Weights of a small transformer language model: RMSNorm before each block.
Each number is 500 + 40 x the weight over its row's rms, rounded and kept within 0 to 999. Layers, rows and columns count from 0. Numbers have three digits each. The size before them is the row's rms in percent of the matrix's.

# layer 7 attention output (transposed), 320x320, rms 0.115, rows 247-319, columns 0-31
109:511515538444496509524483469489517512494518504499543492511499444602509486582500439424463519478485
108:544488447465563539490500452549564463417568510444492525521460482507545533478482456500582445522515
106:534532486476494473511529484505518438554405529465523516495494505497523571465543499461478481420517
104:569490448525463481586506406536544566537485509547556456562496522506474529532505402455533476536428
111:515493527528488492415543480552423543539475518578537557593508450437442499509468485450486495464455
107:491494456486497528445486555481553477456467518460449491459498448488502578491462512454485534464436
102:501486492474422404515503502467496549527497500525474449457486480497519558515493500479479490569529
105:500458515507483506507542467544430489531478471448502567536493549545538452532481468559509516504480
106:487521626540539517577470539525486553558500442490541537472502467497493464498562519571495545503534
095:515467448452517541510529464519549526521449496535478589516511547497530465526500485553564512488534
094:481512435481498485572465504422396446483431488430440478538429528467533541511404522445539534487495
104:427478513418496489542557450501495501464500495447524517483508541456564490534571480467554487585493
087:497546454549435521549478452499526536474549475456569503450436500535505477537507517453480474499503
094:509435512527453502457515584419414470556450525491467453481547534576480550572508540404555542529458
097:477567500455478499574590584499506458512485539546523478529512559483408504399563528468476467511516
098:512482479498490523463482468473566533527479531521534436448491537538455469448516496568511468576558
083:545543523426525476466601545534523514489541519523495532542389449473506434510526542578611458508487
092:470441444459562472552482429545498507461466607483558454481501465493488506505502486507502559576445
096:451471460486512568476514530507438518454480516486473478493551565545478503446454548509465493568422
088:462464513515557536457465480510521456403505450496534551534462448481454479485466464517521484487555
093:558539505576553551441528529527477526521521526498452432417527520418511559548470482460518521463488
102:520480494537445402482450388485491560556420477420473492523495559459508430521493516536483505504456
091:498447483489474482514501512507458438483499443561495529534464537518453536478494456467520501541503
099:511507515447542500419442453493417442497512454478483513538513551553464468510406536518456532430533
095:528460472424480551454535451524499451479420507512551503503521453565431550487417516531503496571434
092:475477513563505550532499522450507565511520507469456497469482461507486522522509457514528495498498
087:533539462513467477498522503445576448469487441452514555558494466498454481534547491491505488426518
094:503510526542551493460415426508515439476469509482443506496465435489541468462549488536490541562522
089:494477480499525463453519472543512389551421477478461500460487536577570464515534446478483577582502
092:470435480470485452480503464497530474587467533426482420538443522481567481452494503586409490533525
092:565442460486472478517494555566515493498450484468508439505465554456475555512454509389519485499532
104:498510496520507443566508499519488456441510507496475498465435505479581450473453453516542461543595
094:537573464499485548573507562525577467494483505474544549533495488507485449535476504499465514521527
100:430555484467428483449462497531461567479547531535449478469510535503487473471560486536513466501491
093:535582529490538489525501508584431502568491512572488458516467538487493488522548469522457553454553
087:519522529506537498506486427547539459483465549495541547464526423576585483407480474489514499541510
092:563604459491546499513515532508539490526479530431508511482485497483460483538500475475517521459513
089:493478437471530479495489474570498443465517499529461538513529546460464495494440478465488523492461
098:539454490540506529471526486514531503501493471473561473468465392493447533479508529496369410572486
094:516480494542441503538467469592454453499535476522488541478515484470524519450489539549459485490433
091:500493530513515507451501487502500534417602528534494514424548483510457446550505541473563508511566
097:458508529459509489562530493516510524577542439519523565527489443454460536493501470492494526474510
100:491512550503484506429496486470521530558425427533448485479449470523532485554545482470520462490470
094:496569500437485466513471468471488533492562503441568540528504535520511457459505511465541536471445
098:597495572513389491496518547526463487457524505453485446509498493514538543484547468573580514490435
098:487529471499446488467500465516423488435470531482534473532525504614413484464440497438488505578525
095:480499481550490505468451518445435516508480503554505396521539508564542537496530430477576516464451
099:530581483471523498467499462565491577535516478511445495557455414524506500507517461515511511515454
096:404493503585490529543533446490505465592565476524485456408510449509510498464526527528513480466506
101:520538514480515494484471460482484471512536519507542501506465509526542547508474437476484515513477
095:514489484535502427534453500473478513531485447442479488560502498487558473453546532501434477498497
094:510504488440467534579465500524465511497490431486504422484483553580574456447465503487529476508526
093:543511477510547537603608510534515530504462560526488567533473536520478440529476497427539437458441
099:525472445475460541485570469484461406478494594490506502454492530467435488502526535500516525517513
088:422559506526471520493489501558475569406473520501531412511507578493412577536505517614521560475538
096:512459524543480493461539477493600486389460500472466507498514469471579467461518483562521523501442
097:434449475495484513579472536550470477446453490554445538512453461502529513494557516432491460538497
096:507466446556551490516434464484517504473473517483446534462524549483503523468472396531496478568445
095:547543506526465494504506614518538532454523481525474473542452424506472581479486489494545513505553
104:538483476479461483579523520513480469559502478487452496548531525501418466529482522396494501496487
093:495570512472492496476512537535521497569536483516515526471541538599514540541545471444479448486532
100:524446438412435545522543488506492443473524469492475532535472515481525470468562556478546541429454
090:432462423462519506474492478533589475558429524536480549418508502519410484489485441518522516471511
095:480542540513520537412464585469520544486555529474519493550530514485557481534453473428468423510517
101:520509570490474541496546585473476561510537491496436548455478499458522502477566532538472544467534
087:463550488428434582395516535454480499462482488517480443517538489483543489540537464533527419528534
095:491511507439504512527537511540446495491488406479458533502535564497548490557540525494502510456526
097:464512516498531543521541480452469506549519488469536474512502556495527509485501535536528523512526
089:493560548497511537483462551532588471535412535488501498509445519484421450533502560552522411534456
094:463499570486429543577494470543531497513611513477535551511525563524500445529534504503484514549552
092:517523475455427480452528421488517472499502523519513528514519480441494476454502564532455498537499
103:570436563500538465515539436519512494567537481449501590508496482495509545492495469479460475411469
095:512481533553557444509536465452483533536558442466462501501546469494472483515516479537498563499563
# layer 7 attention value, 320x320, rms 0.133, rows 248-319, columns 0-31
095:428505497512408465504473514517551556553451483533484473547503468589450448500532485476450459553515
099:425537531575493455483502519508479538509492473511459456460470503504488473496527463546537533518533
097:495471536571485517522491481483485456503497572512530550497444513524456507473438489539494508463502
098:474478539471560490500457498518552459558519529489428485499470491493538530516547501544533569482522
095:585483441443505532504487474490484476522516544504462449479507544526496422444495451540464423545582
085:501549521513550465534515462534527441477567423526506502538482459529515403534497536449530525533503
090:496485507478445522494440603424554487520391519531476561463502504429484543499463427536535460519554
101:510527468444467539556535438483537545484581550465484536525510508500483469505481506497538524411501
119:444503501459440505523487602527471535451485469561555520544534512528491503525486470558518508474527
109:485476512476500483472509494548551553434418550472472492420590465476499474431502520454575555477560
115:478484480496506463528477417498442529461536498504451486560421455494505502488482478512546523517577
102:552465513476550488533536507550581500548505495580472474415506524476492447474475473498466484510502
112:495441435516548463443395525474438432480532485529496482498478445444443596559516539511546560588517
113:513532489566537513483558578534530520483451474465476528577513515539533506524429497480506422525487
117:497457452512473455566471549535426419521495469443502552443469462486537551529541523382496476536541
103:516571480502494547502544513553534514458547438503419529457554493561467541431463541565462537472511
112:467505478461576457530593471446496485456486520563575499500448551502534521436493478496500421492422
106:489420510427456470474490530540489468532492507515512518505435449485466494587442425445452544601526
107:468516491476510496575477517554523472545528471547509528520560504550480518465536469418458464533482
103:461531505516547471475479446522505458452527524526436472497522520449508503433461500423497503549518
113:495463459523462421548539552447513486578434569483542509490384517527538512505499518474563530482620
116:431491403487429596486427573508487570523552530572605498467461541431443420557492484513531597578437
112:510544454526450536529430525573459528518475496507513475581531481469518460503538475480581460530478
110:500554472447456480477505456493514529460504464429502521479534513517476541481536592510517477445463
114:517445503477572393568526530502502596501529508500522435536505492438465501469459564481495466504475
108:484582449566456480512495461571538510561572492500528452517538573463547551487503535506517514554441
116:528532549492460535448420520511492490620475454484419529456489443479518453488534568498487538517563
117:480496538436533557546557529563501546454536474465562500476479452540535516544486503512553516483469
105:463454525468513472484500405510435513470473482460505531510473441484466500492544603487490461458487
106:443528445466542475476578497539450554354516465466544524501493495462488502506504478529474532502509
124:448489597496581416517532472460482470478511581560508550534479516487517465468486450472480494487567
104:485497557530481496494535447500503534498451593503558526456534390530518563535491512503515489467438
124:538535523479490523465449437506457448495495491459466447569483499507553477570508461497497473476415
115:519546544448502487497507481432485452497576500492476447541469511442457484538536494450502473485487
117:528527514540535440501529493472528474513470494517463594534511528498468487542473554485461439456522
106:490516468483512524508481493484494501510542542449453502450479460469535463500519494454534472533488
107:497526492468509518478464523513556445429481532553539407447524525619474530523475539522491473480478
116:523483488531556424555550429471548485549473444496478555489505487478497502521540566479435440522558
100:512473498508469585521591489537488578435552548459514540417539613476459406514592477485488509465538
114:487508497506536431529522508509544415435428503510567464438538520507578479440448484458427415508517
085:494524490462520544409564517489499523492544435498449486488501486508504473491469531602510515533536
085:540398551563541493497490523482479526483525502456459466460489482508477456465557485477482485586530
085:503548538524531504541477509534521509450470500496496536587525445474493500543492528521489507467513
081:504489466493498526508473549565500520447450441533474515484591460589499532569476529507502538478465
090:510484510492466526507486561451490498482381445482493554494510561465522441557514511522558526399512
091:528526485444472496478458519513495425579444465502514500473525504430470492524516473524453491510474
089:523540492481482515463426486502464567521473501444498463507462484506503562540533506427465473460399
082:530513483483469459513504429501608534515444522452536465533512553505507494443506501456524499511516
088:493472468520515554539559517550509491440457456546419472518534505511515523502503466528498525511545
097:474508518540504520428532547487544532505527533517566501444511576469503440518451494514511538529498
092:557486559512514534460534565507461493469481574519484537497499473553531514535483480478485547518464
093:439503524533505496560575530639494495528522521562441486519562447546495464399499422492469407509502
078:444568473531479547517456523489505516519509454498535511491449473452496473557530507584547505579601
085:527425461459531472504507528551444438533442422468518441535427498437546460473439520510457492421529
091:534432529420446519455447496538519520543467519452518480497473510536507519482471478501447544551470
088:524506465537492503560475486467550451550566480504489507564513535573484499448485531526482427474451
085:533529471540554462485509505509502488531519501480505490567499513500518519536521500582577480450560
092:509566508463398560524452506389433549558529467552464488486461442450527388488519521517579485446510
081:473486527516446452498527443502504530460503545464457476513445539515424524489420447503537503431467
091:464539494509446535503559545522448557506557525507543500533490422441471410457532446526503457577450
086:465490546508504495439535460424482480491526533474511504533501466524481451451487503477482467561581
090:507519506489518490494485542399540474523518428482506493424465500520465523527556492463485527548527
089:547462572433513380500442497521428470441515538460483486477468471458515437467477524527499461497488
094:478529491492489446581569468509472525542522563534576504490474504524534522569464451498547446448439
095:480512566562516546494535489529561458450525509525519565562577430519481563512491494563492434482538
088:489434498479500498479519542413533514497486514462447528540446535479472472482508490440586530500482
091:499463501520577509446440562464453491488574500552506506463507472544449533583466534453479495488577
093:467515485470475507459507562444510459476451435510457553373454450483509554605450509515445522466531
091:540449455525520519520500528500485534562502544511500485482432529524404545493551491503489509456482
092:513554533439566537468462520561479558526545518528509542511501594488476529408537480450449519523488
080:524549458518480498461448447497415531460503563515471460508512483472555474525462490527553497544427
082:510471501496562522528475517587532415476484469463501552557518564488472530447512529536558546534510
# layer 7 attention query, 320x320, rms 0.122, rows 256-319, columns 0-31
087:463530442431452482532477475494498515507497502524423515526561531485472496472457514521502433584500
090:514431483532451520489478472529569439474436542485444461544527482522442499466485520484521518473510
089:539488502449490496429444579427500484496557525552521466451556481511455482516480519525524445541541
085:457487471486459531485555496533466549493463465438532551477480525462501518530537473430508534454504
060:508562432486527507459479478567530470493517592567427457519510429497517416543511461481526523494479
117:513506505509494518540462522442500458516458484461552493532485460485604544473518463449501508400526
113:515427581483528485434507521495590485495419424505505472496407431585508538454565522579467491516569
103:550531462530471481460508519595506578498468520486454490587514516466542510504563488507501455602490
103:449464468469450496505506523483533485450487487530491475446527448473419475506514518463465439509457
098:526481508551555494483483431442526536518528519508524528504534481544506449561480495431531482564490
105:497487479506466464438438558498554587478493546485497490472513537462542436576545382525505549502516
112:555504497513464431515562532501486544481506516508561443501511455545488542543511468485477409503517
111:504584517497471519520472521478475489488513533480483571466467518511466463524466479395529562488517
105:490523509567489489531511446449421486559552476499494520467497527439518461481523496528503530467518
113:516525526518410496548515477466481512493540508579531556472521562463409524514544449531413537480456
102:447521473555490539545414516491501455470568561520521483534458528483429535511553550488533576494465
094:533495538538452509487568461566569531464540470520546515507539524470510431524492515511451524552510
093:528488481478488486461419562518476482464414478517454449501569495539518427522526540515485560575534
093:458520568529503499539573516482528468504481580514493509480487451539501541515533418459479600501496
098:432470524522468518426441478422530465500508531481504472526489515501599539534525517474507523494542
096:481493516544515535476499524561503512565519515499520480519526490490439466567511474472503486513477
093:513573550552500526503488461421514493493538485529508521522540547466426517493506433489505536481454
095:412458508474593504552471506529567517466463521456476454472518504514445423476515528484581479549503
089:527479520508468446479531497485492525518451469539543437492473505474481510469486523495477502480441
085:446447547432525472440516522533555531508492502541541520463471485534545563521506557530458475461465
086:470466532501475433497483547496519408489514452545503528460473507487474500514450461450510568505497
095:487491465531513541547503494580543529425505603522544615520476498481491568512497454483513523551500
097:459464543549552497353532496558529473556493462491488556469517405552521468452485446535406439515451
092:530521495519501478488489405527486516482537454583550522504409587488493416539503495434535572474563
093:459452492481533462551502462496562506464448431460558489498452420470540551488550464467476406479534
091:507404503458449477486412495510515484454567447536531496544497557494500540521515545524538518506509
095:487560528567451477442541456551528513540508524471537584503532536505578464485501492530538509548581
027:555491438527475536543459566498493487429556557598468478520494478536488450543504487525577520521520
052:483480457513490510454504574545535501410549557529431538477522467504517421489481505566568510528527
046:529535513519477543472532530499486506413509577505508539407573516480463431560522506536520477448520
043:502485474499444439569535513539501545437507483487436460465504501460524491512462504490545522444512
063:443533422471507502415430534533538480492509556528435560438523467425561478491424517565571545516458
067:536481535524516466544480536524496490446431422507514410527442504422471525436575542458472545460530
055:511447522512533515584539514483480508497534495472473504481455458436621589510444525571535513429485
064:490473458522545482469516463522520476419533559494457506505555406525538444540492488509570521503478
068:528460567429484386498558560469476451468537502416547472522550474515543517475536481516499512503522
082:523515484553524526439508525512509576480568550569420554464524514455481497504482495524518517516478
068:492478528509516412545544526538492496393463531522473511487494476500495483493423553574497562446438
078:480485527546514575566525411421435461602528446505548484536464527498541607500500514478473508488515
080:513483576486498520474522436494485542564470475456582488486442543557470620483476481449411516506495
062:502422457481467516460487556492508455591527482534511506526423443509502531478520540485482521534454
092:527507553480504504536506429459504460579489407458562464549490580515495518457535510461471488441522
092:565485425512455501481524539526549549442512538510425508436530464497502414511509535564542500529503
126:432450504474505485475460535462549491480531452565537509482537548469453481506530533451552491476545
128:476524517519532512443498479536480436553510509476567484508452507455507412478472494525471509470537
126:549533543547436527431519533509447504464406412515534503516517519499504514492502523528501479480481
128:519484623498541504491483545591460569528468479499458444451521433527464478478471479556523498458491
131:511545505484521482407484526489519468470573486519449453580550467486463499508430510514507475505430
132:578548581479542518527536469521484455429488509451588516540486443508493532549476499491441448512529
125:492477450424462527502502497598506542485504489540526533466480531509481495550529451514464487504526
127:587465470440453572490420446535529518504507418575477438564467516501446523469509517503481479579517
126:487561472519533551509518532514550529438508522458480511488508464553497543504495496488544421539556
128:528489482536428466553587479499485455524534487508500443571531522555527514517505505506464474477503
134:512503486462413508515530507430486544532453386476487504512501464482508548517472550533497537476509
130:407507433483586528517509468497513443547446552502553495546519525574463482432530492531520539471568
129:562481557469512401561482532451513541458480460443540464522491452535462481408508447549499489463442
127:595442412473546506454552556569490518490631477496502493525474512540512509474514445478535573583444
131:505459514561526479531525463550517518492461578453490521537491535517533475435550499526468520472515
126:454488562497526496471442464522533556495473484513458513454471497456522484507525516392445508495445
# layer 7 attention key, 320x320, rms 0.127, rows 256-319, columns 0-31
070:456527563484504467565461487546499525560551484538490550506487415553482527527546494477529466557509
088:483578487409459468549503461553546508469490592489547572520415445443538484512465501546489528554554
059:486500529516471419493447512436481487531521441481463548531464435484459446541470536495495506470529
086:440473458510501507529592448536503508518454544460494476502536547515617576478563470452513503550509
107:479496469502539560514560491542500576533459520472536526529531537503579542461560453483489500502576
089:473496446502578561522583459540471512504474509467549480536489534524609503481531456525517514493540
113:472443487523445535515493575450564494490451505425512507484543508505558504416514425495515459542537
102:489573436512465556521475450527484558537496529535527489514485495501560513421524540492501459575506
097:494513457416476517509477502505506529459483487552540451451499378491458562492391512558538444468467
101:524519431473516550504507501493496519456502481531542580546505524551488488527520477498550539589513
088:494573522434489519463465460555557535540530502527431448414492587479490483494494499576470456574504
091:553554548453549478566516571459541480500506502568524458535537444490523535494545517485443484548524
109:543483451525449480475455567454496431564545492411452527481523497497447496579536499508480558466485
105:465486520473570504536515504483448473488542532480525544480448536497529506530471513525464566538434
116:488491479421573535513536484554530577480547529543533492567511516542481487504457497488434485492484
096:541514534565476538504374563433535446502519452454520479563454494495544486486498458519508574450499
095:472519489541509485486452450551565470486477511507522515473538525558492443517421544597514533457541
092:553527503529465478401487572530477516507524525579478530464448435518518466486430515429539502512503
095:507465471474529524562526471539496499452540477483476445531550470529443497579509481509449556517532
094:509471575491515522495481451514550487455524527456482605493490446481509502497600504483560496479562
097:463539517452523550438535516488522454463496423540456554543499544569500462539516481440491528493513
098:498504461530579410529498526528474486548465470457509472473484480531446514468488489504503531545470
105:416528547479473540453541463504584498473512461514521475490464513534556524522483495545533558542447
107:533533535557484519495555557465519442512501595508514545534530565556502492503506554485527424440450
103:487420459390527470449474532472505559506495442468516509508443470476557485519540531580528523445530
092:460523534500547556409498558425507510455530426542510493498492530515534528508534464471613481522422
096:545496519461576517502434482485521464516521539544521526525542441520484558492504463483571504534545
095:502469458538535469451511533563402489488493476440462508412476462481553488517493557427417460472542
090:529541510507470530515385460545466494519534454514562558486450515521552534480515504451535568494556
098:514511470427496477515432491526467408502462469505457454510445447503575533520491487411458480602489
095:526416512509498493578457474538467496535484485427523525556526492508536574495534467416482541493544
098:462507548521452521495494447566527517638511555523489482515526477483568459467602501530525515500483
023:454436516517526526512472459478456439531529515564515530504460508424463514452504511420462574540468
023:543486402470488471542550504506464478495463587560498496538532513500472496565500537513442518570596
044:580479508494444473519446532549486540434491531507522504526513529518452489541446517477559535468493
032:544499509410471519489492501534451513446536547476509464517528493495488519469479537533466631507504
044:398519540602523456436491483518507448517499510410551517476515402504532588535468491522482479512492
067:439546528516525512428495497469489428547525474529522414451507500465557461460539535483437477503528
068:484434532577510573565529496485440516559528446558462511491458477458482492573472576475455399458502
062:491534500569538484509575460551515520508536506513474518531490478578492486448521480431539486551497
068:532483535515534395446517468516519462466527433532506437563469505560536500488555530543464476476507
065:489449467454526572463469547447438538540523516532467493498470490476505498504564494577537485540479
064:475517560491473514554527455567500435483481508495566527541492586517486533505482469448473566526438
062:492457501522533498505499442479499518563555524474487506548528495541555524463483521472507459583498
068:560496542457543557522521552534448551492533475486476490496440527566427478488490520481519438558472
066:473448472427459506491497600477540507502450473518500531523463493446514472501523530510526565428471
059:517490531487500530435448403505541459503500551491511483560498533513517526485489435530500498444482
060:579472556502494515476492496510542556471491519444488506423498526469496527538503501495483544445440
139:445443501471500495478475532463545491478539461578528504484523549469440481499516531451557493484548
137:480520518522535514452499470537480434544516514473570495512453511456505416469464505526477508480557
137:540536547547431536433532539501435496466414411524546509519504516506500511488502532528495483481491
140:515484619495538496491495554599458556543466481493464453451512438525478496470467480549510499464497
141:515549504484515478419488519489524471477571484513447456578543466484467502511431505527502476508429
139:574564576493535518512529470524480454417488500451591517549481445505482533544469498491444443510532
134:499484442416466531493502496597502537480503488534531523462467529501480490545533456517475490515536
135:590469468452457560511426444520510507515512418565478445564479511500457511472512507496492493589519
132:500548468508518554519526534514547521450495523456470502500502464551493541506489496484536423520558
137:517495496542425463562569474494494441526526489515502439578531520573522518516505505506475477486494
143:516504472464418505517522512434480555533455389473482497514496448484514529508487557533500530483507
142:408509427477584536515503463498515444546458553496555499541526526569459478422528486545520548466566
138:551476560467507399551481537449509526461482465439538452537500458537480492404512443546503490477447
135:589441404490550514449546543562497504487632473501506506523478504531505494470517446487539565571446
141:504456513575518487534518471550507514505475581467503523524477539504536477432548504534452517478511
135:451491549506519484474435458521543547489469475506469517445466507455540500511516503401438512482449
# layer 7 MLP up, 960x320, rms 0.153, rows 0-68, columns 0-31
099:491496579489556436489519476513515451469522456556442325548486501418511449480514457468569439525485
107:522426488460513495537440460560572494486601531492541515549470519524426482513443486429528498470539
106:493494503496524492505459537515434596436514525492471506447417504498546495508540561493468475527450
094:512527365419555515553536529544484560491476464427521478490387514522497488455583531560500516491449
096:479482466581466471532521446431453434485517458529520493480462520509474560547516492479556492467468
097:557516512567507540529497538519458452493450479504466436489505422535519540526506550520487485498499
101:523460431524455500459490567581483494568400462540489476503542544489406532573431509484512538479523
094:515561494569559527476509548404496484464526546455510536532487484504489484496516437545532441468472
100:491489470556528481515523455539441519538531505454521500483473583531525482494445572535483532502551
111:477454535475498479544526455510462550530448516443537560472527529533475422499468500580520488502466
086:460628470498499539581498523477481504496500468530520477549545454528513408468455455464523475571554
099:487471506483500441590478532456458529527486559547422413468454449438466463475517548532561592445518
096:524529559562505461533450550543529570528515488491515517502518474538500506520540460569532486544446
104:484490510439441522432475507540582457456476466441451470513438442478501494520506444531481488503461
097:427581564476438474536487540519495495521502472499481546430503498498496493466498476566484497561493
100:524520529515476559525427452524458520518481528524511433560513485381449542452419500508464464499437
097:584490512508519596480413517492509513539436500503564572470434442485538480525496497462471570523462
102:512625487442481546554467543476600545493484461498529466488496569478436442526427503453490530521461
086:445499511546512433506524546499378540466570535552515500474456499539525454469528488520534543502495
102:505542455398529451433498561442510524482495507522466485464512464586533562513494481529552582536587
084:500571500513475491466486452466525445516466547440567489480494535518402494604492485504501581524466
101:508510451473492514403487546453510519531369521538575502464490467505472461430482490524572523582469
110:530570496525501420581407519445501420473455551507497491502476491455476517548491541445502501515455
101:549487538426582481531452456498553527416487532517542515465497505567487469525624490550489470463552
097:486490496464521488475517486503482573580496487411481508455478523512472615484494574508509539466447
096:510503525444543496479534517559510475480425497425530535505464550490425514459503504450517456502484
094:446538440449486505480527522550441520541426489522539504505509434529451521533560482459569513527472
093:534502535507516571566522470490536501466523526516453460474467553440479474473593551555567498505546
106:435504508469518524564556456566566530535459537466407484483461454440467419481483443488491536522531
102:475468555532505363468482501535476510460510433527506486436475486537492529579495556515462487450512
097:518504554578588500480466474432517457493567486485478483438517448515501496450489484528476514457538
099:457565535553490453513503521529525601533517503540431444513501479479514510490548489494546546480510
099:561527518491491524552512510530592526499546457515467512515555514470496431458541517436461524442572
107:550489448521502532418483505532612524479462536491507420504454494526520495465465477517510559515510
102:515559536495559471491488519540507527483551455494530508482514540432533509432483499462478518552553
104:526506464418477461445531523524534476578482516434518522566533535562568497511495524558467365539473
094:546554481498525502414474486492489472499503481476495441490493568413498563486487499459491554513447
096:513494405506462562521456525525551542509477414506489453494464463548468463523478503434437476526476
103:562510518466518547498497543509504533494526571450523516511508450429510516498523515384473493490527
099:503521458514549486485494435463537494461429455494502450551524545624416479473440500499522526483466
100:570471537508577430481462465553566426498434477470482551438483551440444493411448476535571487590520
101:501498498526549548496460499540494548515538365550486483570553403488462501509530538500470481505521
108:551490488520519563501517488573525513525476451536504557476553556468565543531450559527550456516528
099:481579581530478519538559440574431511471505519530484468534483555465502508498484561497591495484479
103:469493540518489521437466520495437522478461529496487490564551509465501488448481527460480495490511
109:427581513450520525467533532496477429509466507446505497548467508540522412512486494525496567535517
089:509487465472504524443557539435514533497495493460492438560391512469577453498440519512517438538540
092:535511515436487519553505457560503491464512456573431531528434518602508432470487494536497467539560
100:469448532449453565446520462448496509518581512559558520501482490518526509516563557537468486557483
102:491474508508553509532488497488452533482428463505492466525544477562506492454482493455524582523465
091:553546526495515522546471506512511493570438499441409507481455454548444484455521564538488519501500
101:501510416513509568500425490502536482543479500516527454475429462486503530458462509497506534525459
100:582532439501542501540427546521470532505514489605498442469536529493464494521453543500422447513445
089:502569460533471508453497522484506452516479500552477499418450524487486532556478522502407485462440
101:568489477443518517412429525470541490492594524526498461463541500554525523499514478553496504483592
097:470503438490526465508462503456509442489471571479438527471457463484560568465565523532509487435469
103:528487522480514475446490515484520500540529521555534487470525506434461501511465482519420490496501
101:463584466519476523482449496480534517533479563606466522501506521538511516450561434516552478439477
099:537526564412527528468531490463510530472529472504508508494475514482547521468475483492400528519489
101:537502508461483517514576539504551560545446518519485461570512552632464486446499535551546458476516
103:585438530467522489520520555500592527517445524445428544480474507492485480556518461544516483479512
102:507465463538497520522530518429574546523396462450430446536571564530571493543459449540468491557537
101:558547581416501565460435543475523496486577453497452495474530426598561548434542472467543505524481
096:543475478490527562479490578476505527494449476500493487507468458494566444573475485478494545455536
109:519427525536518479530461468499448497489507484558603508534484529472458473564494533547540416500517
104:455547518522489525474543505500525497555470454513529474475466492502492526404445507512523431526522
110:538498578518536483519493534489513482470546452507510462493452469531557482408515526542543540455399
096:490513426520595487420570458436512505495463476407538481436554467445486457505508571503579525475564
096:439520516550495506493485587545518494541508496529551501517469545509460419487461418508458481498525
# layer 7 MLP down (transposed), 960x320, rms 0.087, rows 0-68, columns 0-31
099:506544514439504506491517519548439495485505445522480467549511460479427458527453552471531455426456
105:566439460447452492443505524509507422552567588517515550460435500564538493451524541511467488494499
105:543496548535538571519512562434471475510434526458414546499421429530513515529491500439471486533532
096:497496528558457470453533531420468429465476510550495576589529563482461516535519380504483508521506
099:476462480557482536493534468502493531507510526514501505506449466456535489475547548466482462514505
096:453553467524432587515550530477496523459533607498479551581520423545488450451546484476506554404461
105:491444500508525464503451531421590416514480568562495503467546509467446503465516528415563575459591
097:497493485441500490481492413531457497483569465411369484541512597473528503527512538480520415540531
101:491507508472504528485463556466367483529496496516468490498570546472488524552438537532484521533425
104:488497469558467517498476536493497497528502447607504509523511525440499537526502506494543525534555
096:434452491493542427453469588505470473537480470480487553536472437496493556455503520510490477442461
100:503467550571426504564476490433470447564552532572484469544485500515518467483405527437532521507466
098:517523549569430492533481526488498533535519574480492472514503509453485548517423426474513496490429
100:497547461482519518477426480494420506462484470567533558458550435442554474506453500512598478488501
096:488497530510447499523544540529492555522544465542501530558521486537471450458416528488546558485524
101:495557420490514482504464462492527492488528551500481496559574519450519493442475566445475491529487
098:518490488444483560549509516520523575528465481575494416542498507495502472497428478569517447459482
106:507498457488481417422463442506462549492537466474411535497580466507558549494430420513447543499461
096:492494506495482517440486420532560499556474482483583550536479534470494509527559539512503437465461
099:490519515485438515472472503532503541455573460441415472486489485561445515503481489499487509460488
094:519583461484460554588513463530457551525429552491504464532540434504541505461474498496441465468463
099:528489488531470490425493529569529559468532490498504546515529491535535494437555443555523548573548
108:453422477451497438520524503445520509519470481531521459555492423531494470587511464459546541544476
101:467486508497472467471472476513488551515494551537487439409538506486476463511532430484428497430521
099:521519579559468457438425463451529595497430560422476521531548471489459488541543515405488516512541
101:483451507467397482495492567566536594505485580439493490463470502486512557513513481509564484494533
097:446536468418480531461442484522452516534524506413523500456475472470505489491559518459501437445494
097:505529519496505515453507450496468493490516508361475508506518479481438582512443535497531600513539
103:441484513475465531523526482551514551531502548511420468488413478537502501487525486516512497540509
100:450511529495434532496487514500565491443525459541547458488480498470554538513447558501448519473578
102:485414499474531461508494515417462449471549548476493532494439549507529462482515518515505532463505
095:472508503514518470557532512463547575515404553445485412479538453483492431524516496493473474544547
101:439472583443465542528537514536502552569511445464513528497570498476523533497476533441527546488464
102:505601515422498459497492486518522516430464506470494509499468458505516530495458505522427566506486
103:519485534525531439419499489457491522480465492482565510509445509482559528439514545543436526473499
102:466424595515433449510469487501536558459452520459533416516516499475508525488498472491462556519514
100:522544435475468544536622545463505477533472493488540498523474490490435501405509534517480517412494
096:550527490538511545479466529497503578476552478522540542516471465488512481433491481485459514561513
102:539474511485499476513540454551492475485532509443506506553521419448527448475477511432538486510528
093:460521448421508497555434514522423436482504505375491560497415441485484524461528495481510502497503
099:530463545474512480491456527553529476530482482561536506582528497543366554454519480488501444498444
100:519555554477447543478440496471444460478480395536520556586525495496494544451448548538497467591521
099:419474426426449547505525484537565468439504502517487474482479521488494504583520489519561465557535
101:483461585365522500535477528563545520490460509462420572500622500486506542566424469578550562486487
099:493555502435502453471502493547486539548478538512480496507509510524459549463494477526508488535562
105:435458544431462458536464450553548502501449547508516461533449509452506511488459608506424506534510
088:464465516549421427514515395619538394525489507447497538503532616421483525523536553495527478431492
095:503493423377455530535511559567487483484513420466524471473517520597498539537475507470543502551499
106:515520501491552536487505518567478520481476451515510509509510506522495478540456514537455512456507
097:529421590525528536491453497482510519485441490508480496456478489499559513513550539466525508504515
094:410442535518473500492475409490516441460580547519465472568528484515469436460449488456429509467604
098:505461501537529504555476495449509480517510533544469510554488448542558575463501496472490499496543
102:493446589556523482611415551511516482456527496524491455599439483512517501543493471490543556537511
092:443527577488504535506490484537428494466485520514546397536579437540426437525490452409540555456552
102:525495445523511449469482480500563565542467406483484477485545441509526518552610575435499532492518
098:528515486470459431499530564430549451472506519479489463470481431457586514533461504490460575427526
102:522500594448487486476522532461479430479520506572533466513516475416404536575482515531465442529501
100:522558494538456452561448489539532464451493448516440528513474511470484470544575568452437460477545
102:526484490475459524468402563514546481566431483560494509554475502549469517476543491496500485509501
105:501462479537580522445574531476517522451485521535498486496583503448462496462457454479449529485487
099:503513521493451459629489466545522524526453521493444527484483541494487560544603471455517414510454
103:556575455483495528423424429469506469393494514562472469530499443483590518499496517498546579508489
100:464513520451511544547408474475525458406602526542418466437571396523446509502482461465461462450478
103:441429515526422494490522453529521498395556473469487506524511426480490504557411462400461547460496
104:475510577501496552505502424506450546520507463555522514488475535475439474493502512499466458520483
105:527524511474500478479561535514439509479513547418540483521529505472473492455496515437466448417570
106:540482487401500467531521442467483528552507423519554485473562439532507472489536513514520505504478
103:545502415511494477535489498501435482508545513565476515543569441474523524574456530488516542504479
094:502533483446524569457524559463500519458488457472501537476433495520510528476497503597465431510505